Part of a small language model's weights: 6 heads of 64 (2 for keys and values), 7.52M parameters.
Each number is 500 + 50 x the weight over the matrix's rms, rounded and kept within 0 to 999. Layers, rows and columns count from 0. Numbers have three digits each.

# layer 5 MLP gate, 704x256, rms 0.0764, rows 288-396, columns 0-127
526525495557419481536422510444570574551506510546546546522466481565513442533509484528462525468445495493459550499534456434484554515561524605504520480514477540469569494511517534494493588457549475510542477413489446533518517596521523563522532462504533513517544510549568591496501479464462491464456487430522526478526439525485483473504507548542472468496516506539504602461435497519401439528474
451525412482512531529541499374624470470462567619528562567449576473567528470509461505393462537433451502521599477530482400523570475413497510436452397405479460484519467491546543538533431379454453467470476479425582483479481435533507438421479562566460484591478532623564460515547583579513541501563449529474598466642568474497555577507410486413540405526472513474439548477500457525500464466442
514560388511443459398661477383529502469468482539450565434454528528536463359518455507552432575554598500435477515484384482518550440545561431579432549470495532517491483555546497450594534476424530520551470462547487482447498539445484522438558436353632629485407593424480523395544448539466598512458452548390445539522402474513552503456492465566571590532529562513384440480518561552538471403506
577503470447476490547502387520492471427504500478545495523439414505519448488543467518432447557622574459566452381481459440541402425490515468568422423451393608478544500419462557389407487471457533457513473476485553547537435501561497536485528464640563611580435576494565470547440438498560477567416553490490503525449593443535448564467450378525497512524488544476456535420421419522515484543413
419519602515586468576564519466536497414418444540510451452477467567422553477570506508555382573430440503465449532546570428548542589498556458615521455524486511457486520556492586508626423492435497489458490502536482364523536517485526583537534504507552385508537439544501431502436532614515530460537474456454530543503470520498544608518534455483509435515505462562549480611573441564541540472509
525518468502488480526491507419498571446429411538442473486470453503537501520453552483502346590579434440534578405571552444524514567402492481516412458498527488486529555462517501565445538434438517543537452456496522414538430578443438533534605439545547481412574535532532529577547516541465517455408514448518561387514517421465532487514511427501583489449552362459499523542525600455568429574473
532534446484448406507468512503432470500480480532511436441517522485496498635548479450495530501402563384470466465502564547509497512539502495448408470421528352585448479543464474502458510573476433555518451508406470639506546438538546517524477467469517472546426493583495477512489438473474585446556504452453452539515510499526423544450527520537455414525499549454425468583510500564510391496497
487617447545598436465432526601445528482546347589517347462420477547582545524441528460435497542322541482514508489471444545589480496547487418413457502522566540501583504475522470444598529546524483511456463448540478511520485511463408532455457534571470575510607504458442503499536547544492501525469559465611476472511517499580493396484419439520493530488531545485622501563509536549513460473426
517531485432503513518553427494541456531412426553504567516543490533586470467491520441419514367525500544545478513516508561488529498475541417444446418538527478453511510487469555511456459479509478475526618505508506466562470486485563553520518572517505500503492450467487508410524471526503398465457476498567518506486467509472522502557519506527439465444439504502539504503467501495581484480476
574563490466470472526535468422483451573599512456525509460534487481483471526503517517523486480502466502519454503467535509478478559515474438504446493480539402435448477503428450560548502526554477530535514457482533558461453395508471489580455585518515501510455529488403485442508414474587442462505444540468471545487528500535450500504534477534479542497525513523545557499481535450577469504515
470538492526484536564442484516553475452465460463451382463584502542500563537423566499443502469428488467546440508434540502514481404560457483461507537499513515520488498511521454450572437553469505525480620514515404554499564523482528469502480474472533449467464524380473515481476513506453540491605548502537507442496474360525514431535474481502471572570482502478499557565547466529515448534563
454400475483551464441502534524526518545492494593489488488492530650492513453483553479358469482485449541456499457436510507530531461481561386472489527499476535501495509531465456501506462417463565501539421562566608508463582492543483553530490484439486458549412526481435519515547487533525575501511572378451504518477561451518569449516471506466509448492557489543473504454534438616477475462517
618565470498521573530521383539458533427449518519547507590467518513484639478490521576557553367570496506456524499454522387591405511462501503511539565508446597525540510450438478472455472492547560533470427560536425549517490548518555473541518575561473549474566517378474513515535495446506408438580482536459530545438536492488585450498523475494412507488538518537483499535467513480432494514506
425532522553449565506488503517545543514455506504540567430470548517466535534511487550504487494514508510557464466507441510447610564511521485485560520446493488530538546525485478517468519513484446506507547472489485473429526542429525544394519513478464502479496455490499534528425508452535481512462519552440498558467486451429499449457460437448504514481486536432500451485495457499470508514465
467502519504524513495483470490489461562455528500456496490499530553494538475484462514549464471481493502531487519515543524430521476501466446528529496455478526508470514477495577525507472462551492516529480515483552520514492550448446445519517486484476540524494543514464496475489475437545510481505520567481554494486538519506505459477478502513522503496488561534541505433577500520513565529496
566574496547504541580539496566545517504425533513540503545425544617426562489473533571459477492549470431510521471524518448475436554452455507493528444527583531529449407567482529493506443505508523520617452499457447443401571553555480478524444494522545559489550488499464471450517530514474503447502554447485518425426432586440455469483511525484397433506524584539498500488444552422407450541504
551438436498461575551559429534524490496578541539570475485409463430490545560456447511402533569547525471496491459492455492443453443537566518519627422482521527503503580598559536504559524509574490486534481518526424453572534531538488501530605484525475450485456451513389427578515487469588506459484416416596519391531575510528539482548466531578475516487468497522521520543514548521522519445388
556543465544539514566463475363520403590420691563486506512420489478540542558467446526420494485422407454532530447548450490529573558457531573620483438547482567440490521390570545433485421539421663576505486525536506453535530472503632407363491428565432479531459556469458497562548573515483459449477467512593426524562492491447452521509499539470514525497476531483438540507493456550607517523489
430461502574475435499533480459506478539497530581547527552523470552492484454540496477569600433445504530499478597451449473562511538388599550448487591521412534459544447497525583490538524453521533471558502524560526468482584433499438490524440428466479514428476578527523468524472482487461534423460555409485524480470471446524540438423418403535554486502423591562524499502501463565560471524454
634471602437450480509421447443479469485515541420525515498545487448429500413342639508464603523535544477445549544535514439594446572464456555524480568433478616519464457588531513462552458485411334515532508491498534489514512452654398474422415490504501495563545627446521493578556519439509429484422494518436552432545512481443449506524511486437537578501518496469405526491491513459504574521564
439508569473535385544336529554509466499659569568433518452494533477533566487537360525501513614483612509498452534471456472570554547482444442511462560524513460528452467512479524436394513501426465558480536406510577421529478517473486531419504352500511552470500514467540567552442451505484489469459498511536558574572548400519495389565587496510543412577462524481605515457553549543491524477629
511494523509572558601483498465572521499583476515473513520466493471458480481447552461507435590519519569494522426462571466526508613522533386475564484501565430429499457460529595521482492558476514534489476456477484516462378563454604476443557537435503426529508514456516539488562494554509505506530510489406551439501496433502573471507573559508500461480554531482489475493565493558481470456535
503497518458510492372498555437449412537493489496450485497529514459492465453507445494531529507526421494505502559457431532504488581489458425444508455471476520525498494511510534479460441487546535583524434561482473458427543441508559547481540518481480474565490497443508503448538504527518574583481506512470479512507464528524577553518531502503503490475498475552528499610469533441533422513612
430482476569527537504481482483530545597546510543528389481581496484478527486535525431480507648500470511507546557449523458495535441475486440549658526437444454452459581516470511545505434477444490475483617439534425482523504511490443536492533465532508594550545506472474436446445456435511490512413626510506477519488556500534482542514502518553529399608505591507510547452520539402470613440555
540582542557543505425504557480517498432433511539508547534511482558550361366533487429557440464532539518536660499413493481519516461544607573542455479537517485525496528479479501576507455444501600522463530502407603465497460537461448458508404466545584500444490534446444530406488534450446549540580464498512476511446550387361491500471412465391579418481583479498452401454526561527487399539505
455546544557516528513441511502445576430536500523473492496445481502550536495564559504441443584479515541543543456588472441517524525539464523500502509436540460505553510510498458531507503547464498507458559507413524517503581448542493439452399437469499515514499556454583516481444485467579502506553504436477508549515496504479470455445561550524517467539563531543479496494494566468575460423565
499494514505476451442509563501503511513470460418493474526510506465529480570463575477484422448544518452518490452525518498495575442444441541388615455477474512503433455560499607507499545501488452523529510507485528473559529510489526518473425535610492568474482416433447520498444572524462485513506495507540594501499477565504515430482481502443455519470504433529540453475439529526466464507513
497470496537507479489513535466520363442479526518493512436482425500485514455490527476482514505467511496465503523486444526411453516476645407418461538509531531486572545516514554454428468573496555480506467509452445478524462500497545478519478457584445500394519493480470550595484445481471446462496475479497529476480581500481525437504491510556560485410582515440385547460401440462551466543627
529655476430616454465448509476526505545478548378492526541489465471433504592478344455402573601666570370433532564519665623460629456397489504453487548510563457510607506528468513469413547541469482367512521437494468518539456433441516585362446473607565425459552632351446443423521422459549575518470532512434472449431509468457623536423534615489551510522515479421506402492477413448470553465488
495511610546487540514437485529455516503505514507512482549462527475423533516477479556506505471486514431555545598534508538485441542561537563426554523441492523571558390568593438508531463523497478603532491540435531469576486621530471544456509472444472580503578505485520537516533493577487499586488520443614588535432599417410509550513480549535514552439519528580508457519521486513533481454525
548452435578496377539425416471486504436541497458494484409460555510502482508527571560406516497496524476620513480504570467389646537528476514596542490367512517482539483522526608550552500600484475516511464413611511525590531510487561573459516449539371468474527511467511631566485522441505463567532434501566566467460486551417501481478586568475531483523421485502505401534654514516628488513412
442526396464521468510461449542503517506487420441598415472488485449421564495431518532391471473419529439631543551564410428490630466498518481455479537439467493490477581489475526551559485514513512515488329475544495480438503596458561437389410511473440565430483656534523433569456493515434481510505484471492524557576560516494518416489565366429569408574533448540490565325528546414564508450462
614479537466355528469575489550520524480403425420508450445463447475556459497469614421513428575390553579510520514527513532594478461515513520551636386527587586499562463509486513489510468563510419408495397577557571476410535538408518507481431487468544484508473641549508442510424492522400474475445572446557430503497539605465575424495546590499502414490458486563597405583558470474504437486514
517499507513478427559588444458551479456549572548565416581521485424458519468477510508448481549647555471543480392446431418551518500481451575532440483549457502571558401407458584486398443607413497494533502477503387529538399530528574498515535379538483471479473432460555468473362515505467487589495386603500584503423444463582405435452507417534465445526636599576623548516433513502447592447430
460471547469510551474479544451475489389493423533420444471590425472542447466499535445515435526493473470475526561527490465525558551454431548429482437523510573498491471439525529530611466450536511516501504467450446519505489496500539513520492475413476550536528427531489522656520552472503466526500565449427521577529455517501439471449543501477529564492542542584466521501469547503490501517541
517523550459520512490479505496507525488425487402424518497468489494465523460537454448559496527521490460541531571502421503468473519446505537471560455446478527393499452405467539418568472536507513504434517475461446525586547514440459546474466492483513533462502515517507509476442518442498516407500498406525545446507456515449503541504528487547550532509466458463535516462406513492527475517450
425504515443431521549562567506579597517568620461672548511533507521489664512541528457447455553499465396480563500442520474533498398513466519446519525502388573591549446602494547459445527539491461502550407466458546544574486487449553555594539538527418554434526431481636535426451616624400426451486446440516448480399565477521483487516513567552506491400522573407371499499528536523603585501577
509458464526462543489446566486510558430504495486516475507493583506441400524480480558415462515436487522553487569568499551535463422517422549519500440512481452576463548581578477528449561519582485587501542458424515470526476483466539465557457519486513529496459506551437520520449469490437427440470556425488394503446535483559458520460520589491454593464505498487449493538475577515527518507505
472497527545472487504568414495515390543445460556551461478477541490481449517541497571479591570489481510519411546488522448522537508538524513540478522519479442483572496513502504559495581479565487475545611535559570504515521471504404507474438534572591540593536446408479482486519466429481530401410550496422539552450519519527462525424509427551471465550478416492570519473527403439471612584527
471529497542499423520495414502557493491511425525491456448444554514482426443493423466612540548570481497499500476452512429530512507506592466422518578507462510449560488439406518466533558550396477528547501453572566554503525554459527451564444499449487499532536525473439513466489517537468496455578474481472513496500503431482497471521409519466424564450431433475501469447519467514541446510521
499468471482500541511600548471523501466577482458492524465544531527568507486462509505523562505494488563553450509509509446454446487491539497551513529525454507525519445538459605484505572532551452518522512566521487489443466515454498402581499443480565497449469488427483430481446455464469463453497487501519563506468571461563468467435434411513553461555456498427514522482512613485542596496439
501555498426508485454448543513441531506507492433579545503506544457450503498449490552566427481462497472518506589503535523540551557413628458490530577463482420491558545453416496535404492508472492501516524555455517438586524504476537472537450507536483524516540517486450481507397555533430526528485447451476519558534504455470476502509486532523483464482425528517496498475458463543597452488503
484535505487496559552465561481491578480463471473455482488448508475469543507549478378508512453511549439472455489440459498505487474404570455492388492545548442483551457618514495549528499456396445484522551529511437572426435404535505532537485505479504422549458423567472522558414526490497523492499497551517470498463472431450575544444637535458531577451507456532496426543507528543411485432496
557557468539441624479475463485415507493455535521543438521436474528466567392541501437509497531456454414508422495549553466502488542549489450555562433551479469519518387519548444547474490505477480453456465561527478440483521559605470465505547468523493572521521487489504594511502527415576467538580580461435490460442553555534477498521482509430437536471449445503471527476523526580484498476528
520469454501376527432445502456428463449383513467441560516536413505555695495433513544590342438486565498533533550525513411469524487509465410579543633514438567424527455468521562513524445506577447438552427560420444492441447571504551522476588562423454516584428486507473523532583529572558454507549501423449442545543541507478470489437501474547465630435460519496481508494402485444487507484466
481572445545550438644444498446435579504559575572516550525481489435580563431553453442442473592497539526366464555461570510448447508478541531502452421513460564534465482408556532462574518608420468568503445412553572579516472507464556489521473516458568471531543512531547458523547531506479547444430411526511547439552579342489451528562448493506439380514411444464398508542577420386515487520560
482517506542571542434529482575476504527446431548550511455474505563443522510449554500559468586436494479568430438500495536529422499488460446486542526460482526498582501389482490460496553549540497460437491414447486441548452605500492484527515472538477533502560609546497550515448473560575543495409492506544510446569512576450591532402507511550527533514481524529547606550502487527459524466555
526472474537449518535533503550409617511531407445451481600481490604566430442460498543430516488503497448436445565533475559531514393446525544482520463548433342479592477427507560605487451484391496459478551535449502622492567417425504487483388573519591510475575540406521575432536549559497467540503492460474440572473536456530577430442548486554409529600447530519500545499464530519600545549495
479494493448425466604507492406482488602524430449539462467507537560516416533481476518513397571463568526514496459564503533467518502532458555575535412458438656447441471444506524489461446530493514457557467457465483502536542494462471435399479569532535506429466500481555464465481439608547454529490576482498470494578468472502522416461428455454485559501522564521425506437496570419545569540464
588524451492555382367520542435516520608553449452440469449480507501464522545436487569383521569500490568414468474487522538502566435477532479512459570525564494519569467471474456436524467423452474454476551401471393562357508479467471552431512522484513529485470585446482496531546588433552433482501469515501471452494562444440524502419573453484414553422568487471519468439451481433533523462573
531485450472474449442471502546507542559547493501595512493420505521520530390483491508469492468565450457433473446626443449518443539500459449500373461471392489524398469503462400473499474535470556558487521542464485424568501553559487516545438560474483528607452542402543444453486491442581590471562545586426527567406540492487483415507466494524566499491456527485445488530521531566460558490375
499490515428440521414489479500563555467495480559476482490493388624432531431573501492584548471556551526435487555548451555547456436477509508570557516523432471601513520532535601601438492499434391481593527584523496400551436545539516510557469503547574467483593463509575567461542503573505532449402380431487473530526389573430432446502563551500596525434465425547445415472529436504375523473535
492422367559477467540583480502529502515376497556612546572500568472598559465468441533499592481639470475537595490525406535503438566504418438555494488569474494495569387494559629501521578537469487524585472401477455464508467611495480523539465505488383505525508486478520419494585518471340495486529491414533437496390436483544445397478502466457469516490447450488531481417382488468506516524424
529470420459506433502591491545450465486503475480505585467518378508471544470542542524346485528489510476454557536443515537503523431525568500466496471530514521577629584514464603499564544521516551386545461585533562540543510500510538389488498503563580481479523647533428414580541520445572518462503514446441477468485410394539514446528527534444465545439478489548499444542577466465411476533451
381487494461497461511565446561497412533457522490561541531534523437510519516426478518510529563428520481530548460478441460477526485399402471494536499515447537460498530514422606492483547452348457532478452465495516476513547471538494581498618489526567447424507405531622401468634471440357535575492455375488456454431620522558510502516467486493458510500397502438479529518476522444504573530479
560609439471449493383470599536442500531541477526546550553482420532436541503532559463534542639528534496590548580474581480510474506533559536591609388556472462457449421458531441454513511519492564468489552376544573487481414459444609490500648468520429570476372528508450572497549479553497548462467496617581478529387555477623529501398437555570465508601443522394415436410562492427439584516552
527499554479462436545589547457534448502472453476447384488480609452473560482504524517455563493527543566456467484521465471441430506548652513411447490401482467531475478539566456551533527520461467592531481475505407415457481566469523511495565449442534567594572511390403558468395508433588521506449553556462538513460574520500507493392537423424470495532536577489448590497458415424490451416505
545466512520549495498368523475534472520351468497457481496459383429439502401458531477494516524580580568494511508525540506481491470440537442474474583538480443513458326437588450476457555544583458507455480519485453528486458513578512548479476483462285526535435558594456477381431532532462483490501400458513513556455474509488473511486553509507467536466477438443545572500500503530526463476525
511582446470504430551510408547517552518553561558603526566422600474500477461574499580543516602428541518566444499488554480593493527459547465488508461425422583495485467529465425526400503493484580450521528435487550441519531402527495470455566539511478575600573561478586467521469554531477465515440492457544479532544501554430527643509518579573438416419467487537352540530595563495590500484388
508494480491478528511439520499518463466439475578460509537514481515550468457535456429479511541574518487507495474401495549473560506481488455559485488573532519567506539481443553531467439469469427412485470500486602570496469534480502472531494470463529499483430514486431573493452476443419484515537471419557470503438450413584528505528498487527539509579437511496543495449517516493485503497430
475522488556511488535513478498493468458550529421430559486623415468433480490579465550469520539563456588504445412471414599519490451516428436506501572524501521436447550525529547446458544496517580444451491425505562551488436472493484508506413596556528535536448525416605469447510449472491513550475509471599500525546506553485490497470497441556512608487518459477369515591447471481502473498496
543509564581479495483476501497454546464483525542498453498546542468498410447460478448539540468536504496428507474527472452443458532483498618520486475555510601467485469492477473502498536473480522561470496469497455487456503519477417502473523412559499592514531469491551530543493482534495561415440525475567562501514458480478523462506512542572431544545421454483566495528446534524542464498518
469484544464506597485457518447508496529460522532453567539477400479454564593452523472501397503544520493490495474557517489538541454467591435416553472524441493550530564508421541426509520553560429517492499449636498497450482570516558473480512461538493471466416463448386444529616500506544543508459544533509494493481450395568622483526572474495499522475461541486510457462544461496518523550467
517505452483537486523481512508501527514544420497503490445516432494421506509454537478538498471457497546489446524511541529564572487510489517530479477474498451507430497481467503473514497493480510496523400507535565509565499541496470522471487475433485484464522535501431515532464538422481490456511492505506441476480495546551493462499493523516517529498534549440510501472531496523501477495467
497486548390471481394459475479529526415502500560495571511524409461499494563505531522489457539492511490419446493573499540501451520520419518476473498480535503471447504533537523536408515513372569460472532550416520497612425499479553516508500500524474505551540492495422514512534526537449495491418515509555507501412612543570434504527534469479621512490558511490512516482500447498554529556532
484490531510490490489490464477510531456527503492473526505492505487502531491555527518521483512504427509504461537532507520495529551518497490498479491544394447503488516520508501460508508473498455459496491491470514553500480497502443529496445499500504522512525503486452540516439499506480519513530496491482481558514467529515493499490496518467511514502466516505494503482533489472487521468511
569499470522479340480403453381400391535485513428497466480518489508423494460539491480438561405430583467492543594573515482513473431546479475523520491404497312464547407565470620575616502437468384522526441456523552512526503576448546531509551400486553451592440386429472485439524498457504603485373496498408481442529453635426676413579476422540525423496501566448504584526546436569566543497575
557523500499439415538514624420531563380510460537486429499448433468488437429508477421446534415516419512500521487496459501454523588534501507545460599499447537522509432521561557539485569477456479500477420423482569535485439458458470530463463466539496511427531444444518572444477428437516535472464460530489443517480537501442606457514484488585504441542567492518510487487428464586484491447424
448415487519482467503530437429500566551552505484476498432473487633524548460491496473455511331525581418621528414499482531489546515556475536434495504500588523492513453556490540524514445483458475458492463453501494492510492443510584542514498453431495438464480477484534485583576488430625494475506593506527466474385545538558479512500480478559527447499462544436472368506587514452562589426499
486504511497461516455495453431537463460498440474599507552460442513510491518519527527518480524508468562437374436505494475455479483463633446475550543417567464502485584503439467466424497411471460401528508482548482514445616493518441476400523488464548505474537489542566582554513549461523524532510463504504502517424476474554592533477567501554507417461500515446445462481584587493498549497482
549502560516494534522479458588527456525453408474481463545565489575469435579481575475486531449510382527492481459556451451516407502536502484556504476496508458501507583421482591452392488544530471610540454494409518550589451389470559532433479530577566529449505517514524521572398459420588545495525504501411455539464432568520498526530435435468451468443438477506547542521426460498485556522484
607531399444448368499460472571449611497462541442527441479504486489488525430469547580522426461433577448477456488473547290455551520435486479370448544603574454454474492476533499511443527555472467450499479668529502540538475563462459485521431602513546550415479451500524513585502498540531487561479497460623501523544497494480437517509503579440543519492465443478452497486444585459541377398500
536519496497507504549523501460465517529529428509499523485470514415571471483561536587489565437511510553530519514490443425471568437441489522491511533556447528455486483566459493472506505557537468471619526574521503445467496488518515462500518514506469466619460489478528565517509469506542508460524476514494480507565581512573508413517496483506565457513566474512528554502407467510448495546481
591597422421429421541555494459492569512620438534483540521526569489494515494569451511481465552507469525541472453618476553482506490577533511636537540399546469491536482510351518527520537472464496494490478450477473547494565490442443485444487523464528452549498423512486432472527476502489401490477460550554532519475479556534484558527454514405461421543561416609569489541445508521457512663536
531453420528491443566531555488521502580506526488431517530492506533458552556505493480442525400589457504561606540588439485478512431428471526457430505445558504456530489468537523632370452438506466557553430557487430502451522563384538578537441440426416444402356549501563425487546491485454616508502473550462483475454588548567544448458443533435530544540449496441442500550489586473567536582427
532524477569496426565576486539535427413528525473612543504426526502592453483537497474547529447491417506519401528355525563475465432501503452449578456592532424513544502440419433440516533476485481504456460449532531544444473456469477491514493531452458462462543488493529629563474459497459451529464455530494552513443490517538431501478390489520491492450561532501453548520510497592489556545430
538537493548416498426465440459634402573472462503507557449523549505484541462550487480568540588544511575515512531509615511510494442428566443481438447528589452412590486513596557526515532447443457395446515438424463521549460461452526493435452506414458583591482464473568450505591496560488529568509477346510444560503480549608455502503365475554509409476473480382462512545590472499537417542559
567549546554548438466480503490463496553452471461550421526469447529478542458563462376570394505464553469510473441431491467526532552547450483565527428529500438441517500472405600495442486474445476539535432564501490438483517514547528473548476488540530536600486557603421537574628527505541575466532437484459443494525471420445507527487518454489517558479437622437552509539576431514424469563479
475508517507538590577436452492445455512469437494555479547448490584488514494433441508567472575494494451463433483498469573464500507461514496485487538530492503452452512361423500445499524497534506484501510504465459521497561540490460475527389501547570476534472550484554501597459530442514509482397485589465485537451677518507438516551452499505456423554498466534444465500470576447530601587540
466493504409485500485355537574536509487643423508501509489492559590520542510487571507502437629573438459553431501441520515456489474542401533570503413454495522516500440429423434471496526584520449514520446558459515424432612501567539443454460541537359498466539474576529453571431604468418366504504474471463558594525480480501554385434533446572498440468564536535516563463515567516450519502506
499468512494490532559502403534487538432480506430448501590440583573501516476510533588582390512525486498541553449558531538560491514481513513479530477513485437566525389525460524519557519501540477557502565460554549512413551498408600583470523492428480553438431568473428472573591513511515595516488508597487534418413477514459601392448571410524495549458548549514473518611490526571540523490456
464496518487597482476480486585538488529529523486576457505461442542564479507588556623497544532528457431466459452459538462495482532544530473426488533555521493477520464526591547562490497453417480535605466475545529484463438531495554447473492537616533513516504588411491523532531457447493557572520376617368479506461539528478536386446470479564464429531642525468469602605507531490518525477353
505530489391509550436453480531528645506436456561516644476470519512375624434466456487457471509494451525460555424499537469431477455388427525500547411521543499453512409419439490455489474461515475505477560507561534467643421475540641493504520491493502545566487570391592477443402499592523419477630482504488455461411524452475511515566524506519555484458493453509509491474544584529502468496493
515524502491518479494550463440428517541548429549495446491512562561478529425545511595433474589485464467485464477430449469476462482489521505509577479480469545537519470585573582512579516429524449385514485560475515471553421446518394550487492460439454437528537469428445524566456520498446494548539490478529581546450464511526448518451452500546438537437470548457538449543472544503492482518513
529491476474620482456558440462588470510456516619474512491553455583393548585417479475516472491456552430518497476528400547549585519549478485525568524516534391489565405592291565419449449479492517473561435437514475572585514397568442455625448467505511494466522491509443408575483547545399524449455629500495472465583479489470498459560473558453508481608505587441529571498556452430474413481493
453532503449559518427513489456544445514442542554567468573566561604446436435436457498531509443470514561473427580514473383506414593565545409502503452430544505467506548505473535551512485463453501575516521518493459492475533381515485504418527453502520370528483518556502506456493488477488496516408474549509582421504467514539387524527431571428511378489620576420494506586409464482462540551382
450455459542561605526498523401497475516536465493474466521539577567477507414488572448522522520414465515536555523575560506541530475463504426498497542500478449465476492495550592489441520504506515531531499402448504493505535512460496483476500463451523590481503454610487447568556499470650552600526556509473515496465522494575470531487455567553587363507537480528406471519446476541486536475416
506488495457448499465550496553452486541538434484457565438522538521502493490498658513466567540491503506467439472520506474539523587562514507512584550517419487491480563461476509523374552502459512442554518588442514470500512539512514495551464476486518420451471531491568514439559434571491491543534481514514496601492543490493489434544542548494527443568499470456507526548516527535451522511476
506564432441430506523463489492454393515581373508432558509510452546419426615517594489552497487496614517510498530505537476486521519492548437503421481418552547441488511526539433536503520544445514518548532449522525450445477466557611602491487511441496519556529463440481583501543522473464490517558550550489448505525532502449524444502501502420533492513466452544472575556551522465490482561525
498510433533439433550568524443511598551455486604517505358508502403483530549519490523423541493538559532511502561490463476518496596516490516562493472507418461572422551635525531578530476518512505448520584499558495512451562520487419479466484550507502648513546468641470431405407482528398460485478459519398477427416531447486439573525464521362441468491449464525394471512516462422527455515515
544510422516588450402490448525441532551502469563536515500473515519579509653576592523453467603520461471508476469497550558515468490563557483526563555471437464460509514578549609402538529412429486495600479385503439662480466543524561514494489573514470535518578549496449382542489575555556453577494531591516596469372537390512496454535467490496484515593513493620518551492484521604500505538501
575487461400453505581461437617451474587471511398515502519424452456453511531548535487487440590516583485518537511410543447537473527501586549476462631592556487444508391613492564426525488486576458568493483465507432427617511507547467553481500444456573463554438407596507545367529570552533573576519398542470518503447530457488433498415485559443514552468440489485469494591498413527554542509492
564517442453459503487450488372483486474431416602476492556472548596566460430464538591494453584620531493552522581498432445441565480479499542559558527466475450529464596414554477510536473523456416371461442543570577543472410544424484438524510462487515477471483466527422507437515414484485553620525622529525466525561569441563581410524540552446477583535476557447411520502435454492461509464446
519512388498530571402487514490545443459631490544469553456543503453563394488468511450551527447388523471458435489429485477522530554601430567510468421449557373451473413398518464540557487440459506499594612545522401513545435549509448587464474466501470417446516506516441438482502479489501457469487585439500489577451568507519530498399549531542421580445506451448513529635452580538550534353394
455576480478537504481502417610494549513528438422497482463531574476535471515518419521518577568467472419543583564500529630561508518497420466563473491468470472567509554506430589563477452647588438494532513472433476596497478509552504524478503562452551473410525439490466465501491530608464491510511507561471554517519547491489468437572479412513428568481489564461510537480481586490516470472559
544462563495514460365449534524500540448537491555556562522537419522481428484480604475504530532613626373466543503498437459461582459531457534611460471412547589453451480542429538447490489410603424430592535595456516520476478476556606456513491487551429576480539507611568531411535486576524583554469466512452433591523467463435470548403386473404519498423445435487489519476575614442484445613566
453442539535507511508407632622502524426487505506535441541511528473558448513449466537547460534499496575543499497523498519401459474398414487444520439558442532558596491501524407520433541464469586526518427501450504497523517509466620506509454474460525537402497437401517438433552463517566376529542433436449562462450555498444512540529472426504489498546439579596453554446503533504518588496526
470536472542564390570413530511545646491471473539535488529508509430556459430519425445506446468489531493533483555514501577537495523547527486481501544675343525455426436513436472482542457462418481400528481408550549490565434582596463488434477551618533394501498457456469502462518393397442405519602500427496456528547520551481536602495519509522431503525634520480483573469516606471484571604489
486553492459495482409443421497409637395601516530476365399450364581431526477465480461555515427672490490505521490523497476484610542524533570552581572454440497530447561441410392519453595477464454526492536496541524486494555492427469562473449511481505575430486506509410512414564528438504454545491502495575429545540436522559494494535532477482582533543539399458444660560469466477612506541466
546622469520543507532528574507460431431591496493570580499476467472522553482523492578500449575481503507484470550508412476504391496466560632485548435413501439471542556460503436451520544346556477463568501391456458533538555471480491563493589494397416500633478587505515505453486495472614634491495557623481496442450519528525494459449514485462494428524466484564490515490616541420485486466519
554534479500491564484451493543522492430559569522497493463546507487507418417547496549551538501485500470511562516517528574548522520530519466513508542482562526486481418446528490541538483499526486470510544454501478461552489513494541525512520490517472506453552466458493607482548502469466533558469565514527456464493545431537613517467523480571470475508454470490504517513485487565468471575469
481551584497538522496455430588467481461496493549498509513518460548524524429481515477532537456444536490520518417524427574496539498422563420551524470438465498538486481542466533510465521531440518550461536512489519510502626460581550488529465437477541482440529443459512538551520531501547474508530552468434467507528505539519490542463528472453483488446531463542444509417524431554400460434439
492516495511514450438485508582471554478562539510513383476542504478501484417480562549525538502527583468495450542498550547493462451466519454518538584567532508472501486565477549505463525425503511491544508577443482516497518616435565474511413460490533581506433521518394531451498489524491480527523488526500417523575501462462474489480482519457542459610577409473592613504585515447601529405555
506538502459508483489424548557481446468430522504558571496572494561457597529402469501490505471401433547484542479453493521500501497541514498510453497478468575437436477483501483546615506537478529529579443493499565482451518415502492524565403533525480498407458437453517452488583521535545582536551482530502491493521524433511502581575549519516520531482426551440499410510420495429514528524432
582495522482455602451531529547488636424490595486481481508465502535512485523597508594526567416463569400540499473461495540542456521571494607510487626510498479399451621484489539531486529568521609466422479470503444520485407435478535495472492493584461644538501531392513593469529554451544477466510468523460447510549550481567415486496494509400467554462465580578486540433518578476532573592530
421526500512570463450558535478359487518466542589548489483468606482464555570491576517442473452628569473451425518448516518527493559562484483536487565491496514532486451521577506602473468567521445466564450535548579582448590493369473469590559616464495526549392487458480486446480584518608441443318468544559403543459478547442510528441513493473518552540490565492425481462534533438510535437445
405546426429466510445433498596480539494512610480488529463503429577485505570582523522462491556495489579426555402480553551471529497499481463488403516470478557509514375537464589489491555476522583488625555461415571406543551506532585504448442456530497486526371420593511454517479467508490547535473477438580517479478541517517472543538494463494514492457528544423476428515542485446473507565449
575550425551482416532537500509424426407427547569519552496521548443477570473563514583507454579526473545526567481447435455611492477514453537544478509499470517537493506498483504488514432502448500408457450462503495500467464477488522455504553515514552431512495486476487529498526485545479453471508412506558508482497524540552561525565427527530472553496429505492556486516456548502579555510519
489484488419499548452567489482555474445511468518527590455543538450376476503542545605415521577495485415457550502546495492440432365482555443517499526530455531451527519470550396510461503493500400506494548492563512503558562463473397486447457608427514395436553581480405549407472581541582532437595484494481542522477562525599540426476418539477502565436509441496528416490528520471464434407576